config = dict(
    d_model=96,
    d_mlp=384,
    positions='rope',
    rope_base=500000.0,
    beta1=0.93,
    grad_clip=1.0,
    warmup_steps=29,
    schedule='wsd',
    decay_fraction=1.0,
    final_lr_fraction=0.0,
    batch_tokens=16384,
    seq_len=128,
    train_tokens=93370000,
    dataset='wikipedia_en',
)
Each number is 50 + 15 x the weight over its row's rms, rounded and kept within 0 to 99. Layers, rows and columns count from 0. The size before them is the row's rms in percent of the matrix's.

# up: layer 5 MLP up, 384x96, rms 0.0917, rows 207-242, columns 0-95
# down: layer 5 MLP down (transposed), 384x96, rms 0.0813, rows 207-242, columns 0-95
up207 106:78 67 56 43 59 72 37 53 46 70 60 56 52 40 51 52 59 63 49 47 71 60 35 80 41 36 66 59 25 54 55 06 35 60 57 31 55 47 61 64 45 46 24 28 53 67 31 55 32 55 45 46 57 52 59 56 62 51 69 70 48 32 77 65 45 46 30 33 58 33 63 30 32 74 48 53 47 22 55 59 43 18 60 73 39 65 60 58 47 48 44 13 69 57 76 54
down207 109:62 35 27 57 73 61 69 26 69 30 43 60 55 62 67 54 30 34 44 52 64 56 43 38 62 54 51 31 70 47 34 39 46 34 40 42 48 45 83 34 60 44 68 34 69 38 45 58 59 60 65 64 44 51 47 42 53 44 43 62 33 64 22 35 52 25 65 58 29 51 39 23 48 60 50 65 66 30 59 55 71 25 25 77 71 26 56 27 54 50 34 74 79 65 37 69
up208 114:66 40 48 54 34 58 25 47 56 55 49 64 10 42 37 51 30 32 53 36 11 39 60 45 53 85 45 59 43 49 40 61 79 38 36 52 64 48 54 30 48 55 19 59 42 27 53 53 55 56 73 53 51 31 80 81 63 70 54 30 47 71 61 26 80 45 51 55 52 69 65 63 39 57 37 63 44 39 44 56 44 51 35 71 41 66 31 48 53 56 24 54 37 44 60 28
down208 107:27 64 69 60 54 62 50 56 45 34 30 64 61 95 09 45 44 46 26 72 41 28 51 57 18 36 41 52 40 52 59 79 67 48 77 44 51 50 41 39 45 16 54 53 68 48 57 63 51 66 49 44 55 62 52 25 43 49 66 44 52 48 63 43 60 33 31 36 56 34 56 73 55 48 57 52 86 45 65 44 52 18 50 62 68 57 32 57 30 62 48 53 26 52 54 37
up209 111:46 38 65 29 59 18 37 56 31 33 56 52 35 54 32 43 44 39 48 56 56 56 46 34 55 55 27 44 55 34 32 61 62 61 49 38 19 63 40 71 34 54 61 54 51 43 63 75 43 62 58 35 30 57 78 55 71 52 35 51 72 44 37 58 74 56 59 15 45 58 61 55 62 34 36 85 38 46 57 72 32 87 67 58 62 60 41 40 27 61 40 60 22 61 74 68
down209 102:30 70 65 75 60 74 40 70 54 59 50 40 62 52 61 56 60 50 49 44 42 51 51 47 50 52 46 51 41 25 69 37 17 51 40 43 76 37 62 60 44 39 49 30 37 53 26 27 36 76 39 66 96 33 22 39 41 73 53 65 56 40 49 37 53 52 03 61 48 47 31 44 66 43 67 37 82 42 59 37 68 71 54 49 50 57 48 58 50 32 64 53 67 44 41 32
up210 097:65 59 57 63 61 41 15 28 51 57 72 20 63 30 44 18 51 45 51 37 73 60 42 39 73 30 57 29 66 42 43 49 70 42 45 52 47 52 56 71 55 49 37 50 57 69 61 40 59 43 59 57 29 48 56 54 45 85 64 42 47 48 41 40 46 53 60 16 21 75 13 59 48 75 54 59 36 37 49 51 24 72 28 36 33 41 55 39 40 42 45 49 49 57 75 72
down210 091:61 61 42 56 28 68 86 37 65 39 34 53 35 80 33 46 17 67 47 44 35 81 40 56 70 53 43 50 51 54 40 40 21 23 60 42 62 53 51 50 27 50 50 51 47 51 74 52 29 39 44 42 61 62 57 45 68 73 55 55 47 31 37 42 31 71 52 39 60 67 33 54 45 35 61 55 63 59 43 48 81 87 37 53 57 74 50 79 16 45 43 41 59 33 39 45
up211 089:58 57 68 51 67 76 58 46 50 40 56 42 51 53 69 69 40 53 76 48 60 21 19 47 40 42 91 60 72 61 29 46 35 24 76 23 46 46 30 63 65 66 37 13 55 31 51 35 27 43 43 73 59 60 64 31 53 61 40 50 34 68 49 77 52 47 31 54 40 53 50 28 37 31 44 65 50 43 49 62 64 63 43 46 69 48 71 35 49 44 36 25 42 44 44 58
down211 095:73 43 36 45 51 51 21 51 76 50 48 49 62 55 54 62 50 41 33 41 36 45 32 52 72 61 50 40 42 36 66 59 73 61 25 40 35 49 58 44 59 18 62 73 53 16 36 58 84 60 45 47 41 50 06 73 48 31 59 32 77 36 40 38 76 85 42 53 56 65 44 40 71 66 47 51 42 67 51 31 55 49 56 62 54 45 47 35 58 45 22 36 45 45 75 54
up212 096:48 48 49 56 52 32 37 59 50 67 55 52 28 63 58 60 48 54 36 52 51 31 68 72 33 56 53 26 48 91 46 73 68 37 44 17 52 44 53 44 75 41 46 57 42 41 29 68 27 58 52 27 61 62 41 52 63 25 51 60 40 44 72 55 24 41 43 55 33 48 44 44 13 69 51 48 28 49 44 79 54 39 78 46 24 47 28 49 53 44 34 74 29 56 16 53
down212 091:44 36 40 51 71 66 55 22 59 59 50 38 52 43 47 31 64 40 19 44 35 41 49 19 65 50 44 84 51 27 64 52 58 46 40 54 49 50 27 47 43 56 45 47 26 54 50 61 20 43 69 70 47 58 37 77 23 42 49 70 50 72 52 65 39 51 58 63 64 56 49 67 61 91 50 42 53 49 31 48 75 33 18 51 58 78 49 59 40 55 32 75 24 34 56 69
up213 101:17 51 70 53 69 31 18 38 44 52 39 36 58 30 28 23 39 68 44 56 59 37 70 19 55 70 78 53 65 37 52 20 58 65 55 53 55 47 68 53 41 43 74 48 57 60 67 40 62 45 68 77 57 36 43 36 35 57 44 50 78 37 44 47 58 57 51 47 50 71 61 52 69 56 62 40 27 43 41 23 66 41 45 29 39 65 65 24 50 55 52 61 31 15 58 59
down213 104:54 38 32 32 30 56 59 33 54 56 62 45 68 60 45 50 31 59 50 24 52 46 47 65 39 41 54 56 71 28 74 75 36 73 41 66 75 56 44 48 10 48 51 74 41 29 39 62 67 62 34 58 59 66 65 39 58 35 45 52 20 39 71 68 40 47 42 50 55 29 64 33 42 45 56 42 53 53 32 42 49 37 28 80 51 69 51 35 21 71 26 63 66 53 78 70
up214 104:47 59 76 22 58 49 72 61 52 45 65 56 44 45 57 49 30 71 37 42 77 40 28 47 67 50 58 51 39 26 70 51 61 54 53 39 68 80 64 49 57 50 56 79 57 27 46 38 68 39 57 67 40 42 31 33 69 53 31 38 62 37 06 42 44 51 82 47 59 45 58 34 31 72 24 40 55 08 58 50 48 61 51 43 36 46 29 53 52 72 41 54 38 59 44 69
down214 094:37 35 52 80 42 56 35 44 65 76 44 42 43 42 27 60 35 58 58 59 40 66 06 62 40 47 56 55 61 43 72 18 52 45 45 27 64 25 24 70 60 44 49 27 52 53 58 62 62 66 38 41 51 34 61 42 62 44 61 56 46 80 55 61 68 66 51 64 66 48 47 75 31 50 55 23 59 35 68 38 61 83 24 32 49 40 56 17 52 50 62 61 40 41 37 60
up215 084:38 56 85 16 64 42 62 57 37 44 66 34 70 21 43 62 38 37 69 45 55 42 62 44 63 68 36 37 47 37 50 31 46 42 19 55 55 39 36 33 39 79 50 73 55 48 64 69 46 65 39 47 59 55 50 57 66 46 75 35 19 57 67 57 77 68 30 38 67 66 60 33 39 69 56 58 43 19 45 35 46 34 57 48 31 66 51 75 50 26 73 53 49 60 53 41
down215 092:59 43 44 75 52 54 92 51 31 40 38 43 59 56 37 37 61 49 45 37 79 73 57 43 42 24 56 62 53 44 36 61 29 56 46 66 64 50 58 28 40 61 52 68 40 60 57 81 40 41 52 69 45 66 41 56 52 65 36 60 50 82 23 77 53 31 64 44 35 33 31 72 30 50 44 55 43 57 31 34 31 46 22 41 68 49 64 37 55 32 50 76 75 21 42 46
up216 087:58 19 20 45 67 20 57 39 27 50 49 45 72 60 42 54 34 47 56 58 59 57 58 53 39 66 26 60 56 49 62 55 58 56 60 65 40 49 60 51 78 17 64 56 53 69 64 30 37 51 40 38 54 33 39 34 58 43 26 66 54 29 62 84 29 70 53 67 56 73 69 44 48 86 61 81 56 48 31 34 37 72 44 59 63 50 57 68 73 58 38 46 28 45 54 42
down216 088:46 62 63 54 84 59 59 39 64 40 52 37 25 54 41 39 25 26 24 44 49 32 42 56 60 20 58 69 48 54 45 57 64 54 55 29 29 46 13 38 71 47 48 80 52 31 35 51 62 72 42 43 46 54 53 59 66 54 52 43 56 65 71 54 51 50 53 67 46 16 43 35 38 73 66 55 66 78 88 54 65 30 65 40 34 46 39 77 42 41 28 56 38 39 59 44
up217 107:55 58 35 58 47 54 45 34 77 44 41 32 75 46 71 64 30 50 48 28 74 57 46 52 16 78 57 30 54 49 54 46 26 57 45 44 68 69 37 43 38 38 55 43 37 46 21 52 56 55 47 41 18 68 47 51 39 55 42 74 57 79 29 54 56 66 52 82 65 57 41 61 52 62 96 29 38 46 46 39 53 50 60 16 36 50 51 68 50 57 55 30 49 27 33 54
down217 101:45 60 42 43 29 65 39 20 65 43 74 70 76 52 37 57 47 60 61 43 47 46 66 53 71 35 54 53 67 56 35 50 27 48 42 31 55 50 24 53 59 53 61 44 73 40 43 68 34 63 41 60 51 70 19 56 60 60 42 75 71 29 21 35 38 61 44 62 55 53 58 34 35 41 53 50 57 67 38 56 71 71 71 26 06 57 57 19 35 65 61 41 67 34 35 46
up218 101:39 57 86 60 52 65 56 33 38 36 33 47 39 56 54 32 53 45 48 50 39 15 28 79 48 82 43 44 45 64 59 52 46 61 46 43 56 39 53 52 27 83 52 81 34 29 36 56 59 35 42 46 75 83 45 25 70 59 66 49 56 44 32 45 67 58 61 54 49 47 18 29 55 63 21 61 34 64 35 33 48 46 69 56 36 47 50 77 33 37 53 42 52 27 44 55
down218 095:31 25 39 47 78 40 78 54 66 35 53 50 47 72 64 70 43 19 51 51 54 39 50 42 37 35 66 83 40 53 39 63 35 24 48 59 63 55 38 31 49 35 62 69 40 59 51 56 64 64 62 46 48 88 68 49 69 59 55 61 51 83 55 33 41 53 43 33 17 33 71 49 48 51 48 51 42 54 50 39 71 68 28 68 44 64 52 42 31 15 36 58 42 39 39 32
up219 095:60 56 37 57 73 42 49 52 59 49 34 60 63 24 41 75 33 35 52 53 54 17 10 36 41 99 47 51 40 43 43 41 62 19 66 43 55 35 47 17 60 54 44 33 57 49 71 38 78 41 46 62 48 28 50 51 39 58 40 81 46 48 73 57 57 42 54 69 51 41 65 37 36 46 49 63 46 45 48 19 37 74 72 76 57 43 61 56 55 53 43 48 50 54 53 69
down219 097:26 56 44 61 56 49 51 37 45 67 60 14 32 60 68 26 46 30 53 34 48 64 64 57 73 51 62 60 44 52 43 37 72 66 68 33 40 34 45 52 50 40 37 82 42 57 69 51 70 27 66 43 25 63 23 60 55 62 50 63 56 39 39 54 41 64 39 43 50 40 17 65 41 79 42 40 26 72 74 59 77 44 53 39 63 54 59 37 53 38 42 42 64 44 61 09
up220 099:45 17 31 47 66 62 44 57 51 34 75 31 30 76 58 63 67 55 31 25 52 49 47 39 45 73 60 11 32 40 45 66 47 63 24 55 33 25 46 57 33 52 67 55 59 57 73 70 54 35 50 32 59 41 71 51 48 49 34 47 64 35 38 49 75 55 38 76 50 42 39 44 78 66 49 43 37 62 30 50 61 66 72 43 29 72 74 37 41 61 33 43 41 57 31 64
down220 098:34 63 61 66 53 69 26 47 60 72 41 36 44 20 62 33 69 27 68 66 55 45 31 40 45 32 53 65 61 72 46 46 57 43 62 31 49 59 31 42 27 58 51 25 50 62 56 45 55 45 35 28 32 49 37 76 58 79 60 45 49 67 34 71 45 55 51 39 35 76 49 49 63 58 37 80 23 37 89 61 57 53 31 45 61 51 70 59 84 45 50 31 38 40 54 39
up221 107:86 40 53 20 43 62 58 56 22 47 62 55 36 73 35 39 57 42 34 42 51 39 45 65 43 20 51 60 40 56 61 34 64 75 75 59 57 44 66 57 64 43 53 73 60 34 55 73 51 50 56 26 53 37 36 47 44 48 62 32 57 37 43 57 33 56 33 19 76 27 43 87 48 53 44 39 35 53 48 64 49 44 64 41 50 57 49 35 52 43 37 49 45 14 40 95
down221 096:60 51 28 69 66 58 43 46 66 51 48 34 23 52 35 48 61 74 52 65 73 36 41 43 42 53 38 46 67 48 54 41 42 28 16 40 34 41 65 56 62 31 46 28 29 83 62 16 73 35 29 52 23 71 63 59 30 45 37 41 46 48 38 62 61 62 53 74 36 82 64 62 51 59 40 63 82 47 47 35 32 50 38 61 39 60 50 74 39 68 51 43 71 60 60 39
up222 095:51 38 51 29 49 34 51 41 28 47 34 35 46 41 61 23 58 29 54 47 65 38 55 42 34 54 47 84 78 53 33 31 61 64 53 39 49 60 56 75 51 58 72 31 64 46 60 58 68 48 38 78 69 40 46 53 53 31 47 61 48 45 38 42 83 50 39 43 55 48 69 57 52 73 83 68 50 10 52 53 27 43 37 36 58 54 40 10 40 58 41 46 70 35 68 78
down222 094:45 65 37 75 16 70 41 50 29 49 80 58 35 62 60 68 48 53 31 49 38 62 44 65 47 53 51 64 41 67 59 25 58 61 65 66 32 37 57 38 32 39 30 70 45 49 52 56 60 52 75 34 60 17 25 56 33 08 38 52 80 56 49 54 25 36 36 53 54 53 22 56 65 54 45 55 36 34 69 61 73 82 46 59 50 58 51 52 33 32 65 62 50 62 43 52
up223 091:47 40 59 39 52 28 55 57 47 52 35 65 48 66 49 57 62 52 73 43 72 19 72 66 48 44 61 36 39 79 56 59 53 53 61 32 72 58 39 61 36 68 52 57 53 30 65 68 36 39 54 34 42 59 58 44 73 72 44 31 54 36 42 42 51 67 61 49 89 31 40 53 42 62 44 55 31 49 46 56 21 78 67 46 45 69 26 92 61 76 48 16 28 63 48 56
down223 099:68 46 34 51 72 53 31 69 41 31 51 48 39 38 76 57 60 53 57 66 38 61 61 29 20 51 56 39 65 47 44 40 35 44 53 39 51 30 81 54 63 45 34 51 59 58 43 32 79 65 43 19 58 07 38 56 37 28 49 73 50 70 49 62 71 49 44 56 53 62 56 41 41 44 50 46 57 65 40 61 57 99 38 79 48 43 59 33 47 34 42 17 45 53 47 62
up224 084:36 48 21 44 71 52 72 29 56 52 57 42 33 52 52 50 84 72 48 54 77 48 61 56 66 39 44 49 70 52 44 47 79 39 55 46 35 12 63 62 62 29 51 49 70 47 54 63 28 49 60 60 69 42 39 63 30 63 42 31 75 39 61 51 37 41 68 58 77 87 40 24 51 36 33 49 49 65 67 31 44 50 48 28 42 39 31 43 90 54 46 45 50 51 46 37
down224 090:54 63 61 43 18 51 71 53 39 33 48 43 41 37 66 69 37 31 41 60 28 45 39 43 33 67 55 33 53 78 40 56 17 51 38 54 54 72 53 66 50 79 36 32 51 63 51 37 49 49 62 51 43 44 77 47 61 56 38 71 05 66 53 41 63 45 32 50 73 27 50 59 53 57 65 46 53 41 47 45 55 44 52 56 77 65 69 63 10 77 31 36 62 26 61 62
up225 099:69 48 48 49 55 35 74 49 45 51 48 74 53 40 37 56 84 58 38 28 69 41 40 38 39 62 47 62 54 35 27 45 35 57 30 40 63 64 50 05 42 43 48 45 51 26 41 33 64 53 58 33 51 45 68 31 40 18 47 65 47 86 52 53 46 64 54 64 63 44 82 41 56 40 44 47 39 44 59 79 86 61 69 53 56 45 23 61 28 77 50 60 37 46 47 33
down225 096:57 61 48 61 48 21 67 46 45 24 64 58 71 50 59 46 42 58 54 61 50 83 24 28 43 58 44 60 49 41 43 47 55 29 74 39 74 66 90 52 54 67 66 39 43 70 66 44 63 30 54 49 56 62 57 48 57 60 43 24 28 46 55 41 75 40 77 33 56 26 36 44 64 33 56 48 58 61 23 54 24 50 15 62 27 47 62 45 40 42 54 53 65 71 25 41
up226 093:49 47 28 22 33 55 43 38 32 61 76 28 74 26 43 56 44 69 43 45 45 63 01 34 73 55 30 54 63 76 39 42 32 34 38 52 40 41 72 58 57 59 49 38 59 44 54 40 71 47 46 57 38 41 30 38 49 71 30 47 47 67 76 73 51 44 40 22 48 44 49 49 70 78 50 54 50 69 85 49 49 51 24 52 51 64 71 51 57 36 46 69 50 55 68 37
down226 093:59 38 48 54 62 34 30 50 69 44 42 75 35 46 56 53 61 68 47 37 38 48 74 50 43 40 37 57 79 52 66 49 59 48 57 50 48 48 42 61 30 45 45 48 60 39 32 32 58 80 69 50 58 62 62 42 63 34 44 57 35 30 35 30 63 58 40 63 49 59 37 25 28 53 52 56 44 58 32 55 77 99 46 46 31 47 30 62 69 41 72 00 35 62 36 58
up227 113:55 45 66 43 68 53 49 61 06 53 43 55 30 87 54 43 44 41 38 68 43 31 53 64 42 62 45 48 46 42 46 64 50 48 53 54 41 33 67 74 42 59 46 48 60 35 48 79 79 53 30 61 60 37 25 56 73 35 63 56 60 50 71 61 78 55 60 32 34 48 53 56 64 60 73 44 38 32 32 41 32 36 81 42 37 66 35 72 24 21 51 44 32 66 30 62
down227 101:53 40 48 45 62 41 24 47 57 69 41 51 59 51 41 58 51 42 65 42 66 35 48 49 73 50 61 43 45 47 55 51 43 45 49 48 33 52 74 46 27 46 28 72 74 52 63 29 48 42 55 36 66 39 33 43 19 66 35 48 47 59 63 48 45 52 41 82 62 31 55 64 51 53 25 35 61 43 97 80 52 72 39 59 52 61 23 76 46 00 36 49 57 71 36 48
up228 097:48 59 38 33 59 49 50 48 22 64 62 57 48 35 56 63 55 67 27 35 47 54 28 51 57 61 64 26 22 21 53 53 64 71 59 47 69 43 82 56 51 71 42 73 50 54 59 47 36 55 41 69 58 64 34 30 63 72 38 41 41 29 37 54 55 40 75 52 27 53 49 38 63 72 33 58 22 65 43 35 48 77 70 39 41 26 55 52 34 74 11 44 46 26 56 43
down228 095:43 84 61 48 57 60 64 35 49 45 65 65 60 28 16 52 61 51 53 37 57 31 30 48 32 71 55 44 26 59 69 90 50 48 70 49 31 70 20 34 68 35 71 49 60 54 48 23 67 55 66 44 53 81 50 47 57 20 63 56 52 30 51 59 54 45 49 51 35 66 47 39 41 40 62 36 53 49 09 48 47 40 70 45 66 58 45 37 64 51 50 46 37 71 26 58
up229 097:49 28 25 33 43 40 73 54 78 51 49 49 53 29 11 40 40 54 40 63 52 49 51 62 52 44 73 48 49 48 64 86 50 34 46 64 59 50 44 33 62 58 64 57 70 31 67 66 44 54 42 29 58 43 46 20 43 45 31 42 64 11 68 38 53 70 42 60 65 86 62 43 71 43 72 53 54 54 43 50 49 84 49 48 47 47 68 57 82 51 37 32 57 37 71 54
down229 098:46 76 59 60 47 61 61 57 40 44 56 60 60 65 66 67 62 36 67 51 26 34 74 63 48 47 41 52 36 39 45 39 35 59 31 35 48 69 39 73 58 56 30 34 35 66 28 78 67 89 48 72 44 38 49 77 48 52 62 50 45 48 16 31 61 44 48 43 28 37 85 55 41 44 45 52 48 34 46 55 71 00 40 43 37 49 60 49 46 54 49 56 58 59 32 57
up230 103:46 59 33 49 79 30 69 21 49 56 34 42 63 43 37 23 74 51 49 62 62 64 52 48 51 08 52 27 54 54 41 64 38 33 40 54 39 66 45 19 42 65 45 53 68 36 39 42 52 46 63 63 68 48 46 52 49 52 39 54 66 56 30 22 87 52 47 60 45 22 42 45 50 62 56 20 31 45 46 70 58 68 37 50 31 46 41 79 60 57 38 55 41 19 63 22
down230 100:72 58 60 43 50 58 70 48 62 38 53 44 48 42 70 48 39 74 61 59 20 55 42 24 65 52 48 31 58 62 11 59 70 74 31 52 51 47 70 58 57 37 39 25 63 61 62 59 56 46 42 24 62 33 38 71 82 52 40 39 51 49 53 54 26 21 39 65 63 34 46 55 19 60 46 52 75 52 29 43 50 30 38 50 48 58 67 58 80 66 38 25 67 36 71 39
up231 097:33 30 56 45 39 61 24 50 36 66 43 64 77 42 54 46 56 61 34 36 30 69 57 59 46 60 61 89 39 46 51 99 49 72 33 51 58 52 50 74 64 47 31 56 55 60 12 65 15 42 50 48 56 58 56 46 54 39 48 50 42 45 55 38 15 50 51 60 50 83 29 36 56 73 56 56 41 49 46 58 75 48 47 56 63 32 76 53 52 71 72 62 42 45 53 51
down231 094:49 68 24 64 59 42 51 30 33 59 45 47 41 08 59 41 68 65 59 57 69 62 53 53 60 17 44 92 39 31 35 62 36 73 67 23 55 57 39 47 30 49 33 57 68 45 80 67 42 52 54 65 57 64 49 47 40 64 44 53 35 42 45 51 42 22 41 46 27 50 53 43 46 64 34 60 60 67 84 34 47 33 34 46 53 57 74 53 38 76 50 58 68 51 27 52
up232 095:66 46 35 38 57 62 50 51 26 89 58 62 49 05 66 56 44 46 37 38 59 44 64 57 82 58 54 38 49 64 21 54 34 49 34 55 71 14 61 41 61 53 23 65 53 37 70 40 25 51 42 70 69 35 76 71 55 47 64 45 55 53 40 43 70 49 62 38 44 56 60 62 54 55 36 15 47 44 65 61 39 46 55 41 77 27 36 57 60 64 51 47 46 31 66 37
down232 100:53 59 50 46 38 32 30 80 35 24 59 33 44 76 53 54 54 35 45 37 31 37 46 58 61 44 57 54 65 70 37 31 72 64 53 48 35 64 32 62 55 55 71 53 48 23 43 30 65 26 35 40 32 51 53 63 38 63 60 38 24 34 57 57 35 68 64 49 92 41 51 24 64 67 56 68 49 75 33 58 39 43 53 43 77 65 51 14 62 71 54 48 54 38 67 55
up233 109:59 28 33 25 56 28 61 61 44 35 55 39 31 67 48 21 53 56 37 35 53 67 53 69 59 50 39 33 41 66 52 47 42 49 39 59 64 63 58 39 33 75 18 71 30 39 24 69 57 48 42 22 66 36 60 50 55 49 38 67 47 33 68 38 74 73 47 63 47 69 60 45 45 51 73 46 49 53 72 62 70 41 92 39 49 67 76 63 44 47 49 45 28 38 77 40
down233 101:34 44 64 59 46 30 60 44 19 43 28 63 25 58 44 46 58 50 70 10 63 67 36 46 41 31 58 62 28 44 67 58 65 32 43 54 58 76 78 60 37 57 29 47 59 39 52 48 16 53 45 49 49 86 47 61 63 48 49 54 56 44 38 49 37 58 50 42 66 88 60 62 56 52 69 73 73 43 63 51 61 15 60 56 46 34 52 40 46 53 46 11 64 56 37 42
up234 099:39 79 64 48 74 77 44 41 55 48 49 28 65 45 49 51 73 63 26 43 65 43 52 68 54 41 41 58 40 46 37 41 47 40 37 37 67 43 65 50 42 53 61 88 52 24 64 52 78 63 61 41 55 35 61 37 25 60 67 43 63 77 62 64 44 48 64 61 30 38 71 46 35 50 43 47 44 38 49 48 56 31 81 27 36 62 53 66 13 32 63 43 12 64 36 60
down234 093:58 59 50 34 47 66 68 44 29 45 65 22 56 48 55 49 51 52 71 21 47 22 77 43 53 38 35 35 38 47 69 41 50 61 74 49 72 50 48 19 38 42 54 64 48 50 14 58 40 44 70 75 58 57 55 23 52 67 44 57 20 38 70 34 72 64 34 36 47 52 61 44 48 62 44 75 55 56 53 32 52 87 29 64 42 34 52 54 46 38 50 28 48 59 86 54
up235 099:90 55 63 38 73 41 57 46 43 33 73 39 65 66 46 42 51 56 25 61 60 55 41 50 43 54 43 41 37 54 77 53 42 62 49 24 74 44 24 51 58 99 54 51 51 13 44 33 68 48 66 43 16 52 43 57 51 47 41 53 73 61 54 45 45 45 38 60 47 46 50 69 45 45 69 38 50 33 53 33 84 52 44 51 49 58 43 57 38 75 32 36 56 11 38 58
down235 101:51 72 40 58 30 14 33 37 59 49 29 49 55 60 41 59 53 56 28 33 50 31 41 67 62 12 61 35 65 59 27 64 38 41 46 60 51 67 50 39 45 34 37 80 33 52 84 37 42 92 44 57 36 63 50 77 36 64 43 49 52 51 70 43 38 24 75 43 60 61 67 30 60 50 61 51 63 60 57 41 49 36 73 54 45 51 68 51 46 42 39 34 72 31 60 69
up236 096:61 45 55 24 52 74 08 59 25 44 76 53 82 54 58 48 73 50 48 57 28 40 65 78 52 74 59 48 52 41 66 42 38 24 29 26 66 50 62 46 40 46 56 49 40 47 51 67 45 66 25 38 39 55 43 34 54 45 44 54 75 45 63 69 51 45 33 39 65 45 54 30 42 50 53 34 61 27 56 54 53 29 54 47 44 16 28 67 14 57 28 56 62 73 42 50
down236 098:31 57 42 48 49 56 40 58 64 28 96 77 44 44 68 45 44 44 58 75 73 62 33 51 87 46 52 37 58 50 62 58 53 64 35 42 25 30 43 72 34 45 52 33 54 31 52 71 59 27 46 45 71 44 45 59 46 41 61 54 68 49 62 59 61 44 56 59 21 50 55 65 48 72 53 27 55 48 48 59 42 77 60 29 42 37 34 11 43 61 58 12 33 51 60 60
up237 093:61 50 43 48 42 45 33 06 63 53 38 39 42 75 60 40 46 55 57 65 48 67 57 06 46 31 79 39 54 59 51 54 60 56 52 55 39 61 56 68 58 38 60 41 80 49 73 65 57 45 43 60 18 45 37 70 54 32 65 57 62 52 47 49 55 30 40 46 49 50 25 62 50 90 36 45 39 42 58 57 14 34 45 46 35 73 58 47 58 32 57 71 18 56 26 54
down237 095:56 51 41 38 23 52 55 70 40 54 63 48 38 60 64 58 53 59 34 56 70 42 24 45 43 53 40 38 32 55 72 23 40 69 45 54 75 85 58 71 73 58 24 55 38 45 56 46 56 62 55 39 60 56 46 34 33 19 45 51 30 47 36 37 46 33 74 41 69 62 67 31 57 51 32 67 64 63 49 30 60 46 24 70 77 53 28 41 19 65 32 42 50 57 80 63
up238 093:52 39 51 52 23 38 36 60 59 66 38 45 46 55 28 53 40 29 18 43 68 57 49 59 62 66 56 70 62 46 53 30 57 23 22 43 42 76 45 62 31 63 29 46 68 60 15 53 60 66 31 77 82 54 41 67 44 33 45 16 72 35 46 62 44 66 39 43 55 39 58 38 73 49 32 46 58 59 49 62 24 51 80 50 60 27 66 57 70 68 42 54 46 53 49 62
down238 094:35 55 62 34 55 44 38 68 49 43 45 54 39 63 56 47 40 54 87 50 68 47 52 63 46 54 36 55 55 55 25 79 60 51 32 49 44 74 33 38 23 38 66 74 34 31 52 47 46 35 45 41 61 24 53 32 37 43 59 54 71 46 69 42 42 67 89 29 33 33 73 77 43 43 40 48 35 27 45 52 34 44 54 89 47 71 82 64 60 21 61 42 47 53 49 46
up239 108:30 29 23 62 55 21 35 64 56 97 62 67 47 54 54 21 43 16 49 45 72 38 61 71 43 69 42 41 43 21 45 56 51 75 46 47 40 66 51 41 66 54 74 46 55 47 37 58 39 60 45 62 39 58 64 47 52 46 34 47 31 25 27 48 38 51 51 37 67 40 25 39 36 43 55 71 41 44 74 26 37 59 65 30 51 72 49 61 42 53 52 71 44 25 54 65
down239 104:49 77 39 62 44 75 63 49 65 46 62 47 37 39 56 56 67 62 52 66 19 53 53 65 40 37 57 44 45 23 37 38 50 70 55 37 62 65 26 67 69 70 17 67 49 60 52 44 52 39 65 33 57 46 33 45 52 37 59 42 45 53 56 42 53 14 55 38 61 35 54 20 56 34 38 20 52 48 63 64 53 94 28 65 41 43 58 36 84 45 47 32 56 71 35 72
up240 093:60 59 28 57 32 52 54 56 54 40 42 46 15 40 55 48 66 67 33 61 45 20 42 51 76 69 43 50 53 68 70 69 49 37 53 53 46 54 40 34 64 82 51 61 43 48 62 64 49 58 51 71 47 60 71 52 43 69 49 19 43 51 08 42 62 39 27 57 32 51 52 63 58 59 29 29 20 18 76 44 75 61 26 60 47 40 62 50 65 29 44 42 61 51 32 64
down240 096:45 48 66 46 44 59 31 63 60 36 28 51 81 52 58 42 84 49 54 21 40 68 66 54 45 39 18 68 31 42 35 33 43 62 53 58 47 52 45 47 54 60 43 32 56 41 17 36 32 35 53 50 60 11 60 54 51 54 62 57 38 69 54 28 26 62 88 49 73 55 36 43 62 59 62 44 50 56 47 52 66 85 49 51 53 41 90 69 41 30 54 51 65 32 41 45
up241 107:31 44 73 52 47 54 46 43 92 80 47 64 40 47 45 49 48 45 53 21 41 54 43 33 29 45 57 57 41 42 65 65 45 26 55 42 64 50 62 48 39 62 30 41 69 63 58 54 44 53 71 81 64 55 32 46 59 30 53 26 65 40 41 57 72 31 62 59 53 09 19 49 41 60 52 70 51 58 79 69 34 53 49 28 60 35 35 45 61 32 45 81 42 39 70 63
down241 102:74 55 42 57 33 36 31 20 45 46 53 79 43 64 70 50 55 31 63 59 54 42 53 48 42 65 51 74 54 51 75 58 45 41 56 40 67 60 55 35 60 66 40 23 25 47 44 53 37 50 58 69 76 54 32 54 71 46 69 57 42 33 57 51 56 54 25 45 52 45 48 20 45 51 76 37 36 40 89 63 43 88 51 31 47 48 25 35 51 28 44 83 52 40 21 51
up242 102:41 55 73 55 73 34 38 43 43 41 53 45 40 40 60 59 44 22 49 66 63 36 35 62 55 51 40 75 45 70 54 51 25 03 58 73 42 62 40 55 53 72 47 45 53 65 26 66 50 57 62 52 41 32 28 76 47 67 50 42 49 25 31 81 57 59 66 27 55 33 39 36 45 49 46 42 62 41 42 35 29 64 69 24 48 74 59 71 58 57 55 54 13 44 33 64
down242 103:46 51 50 46 55 64 54 48 51 61 54 54 71 70 42 53 57 46 42 53 74 68 61 48 51 36 50 19 66 21 53 57 57 83 31 41 58 37 46 46 30 19 64 70 60 62 67 27 73 73 32 30 70 70 76 51 39 45 38 46 70 45 46 40 18 26 17 60 41 39 36 61 54 61 36 49 17 53 63 81 47 75 38 43 39 37 40 33 42 46 44 65 50 59 52 53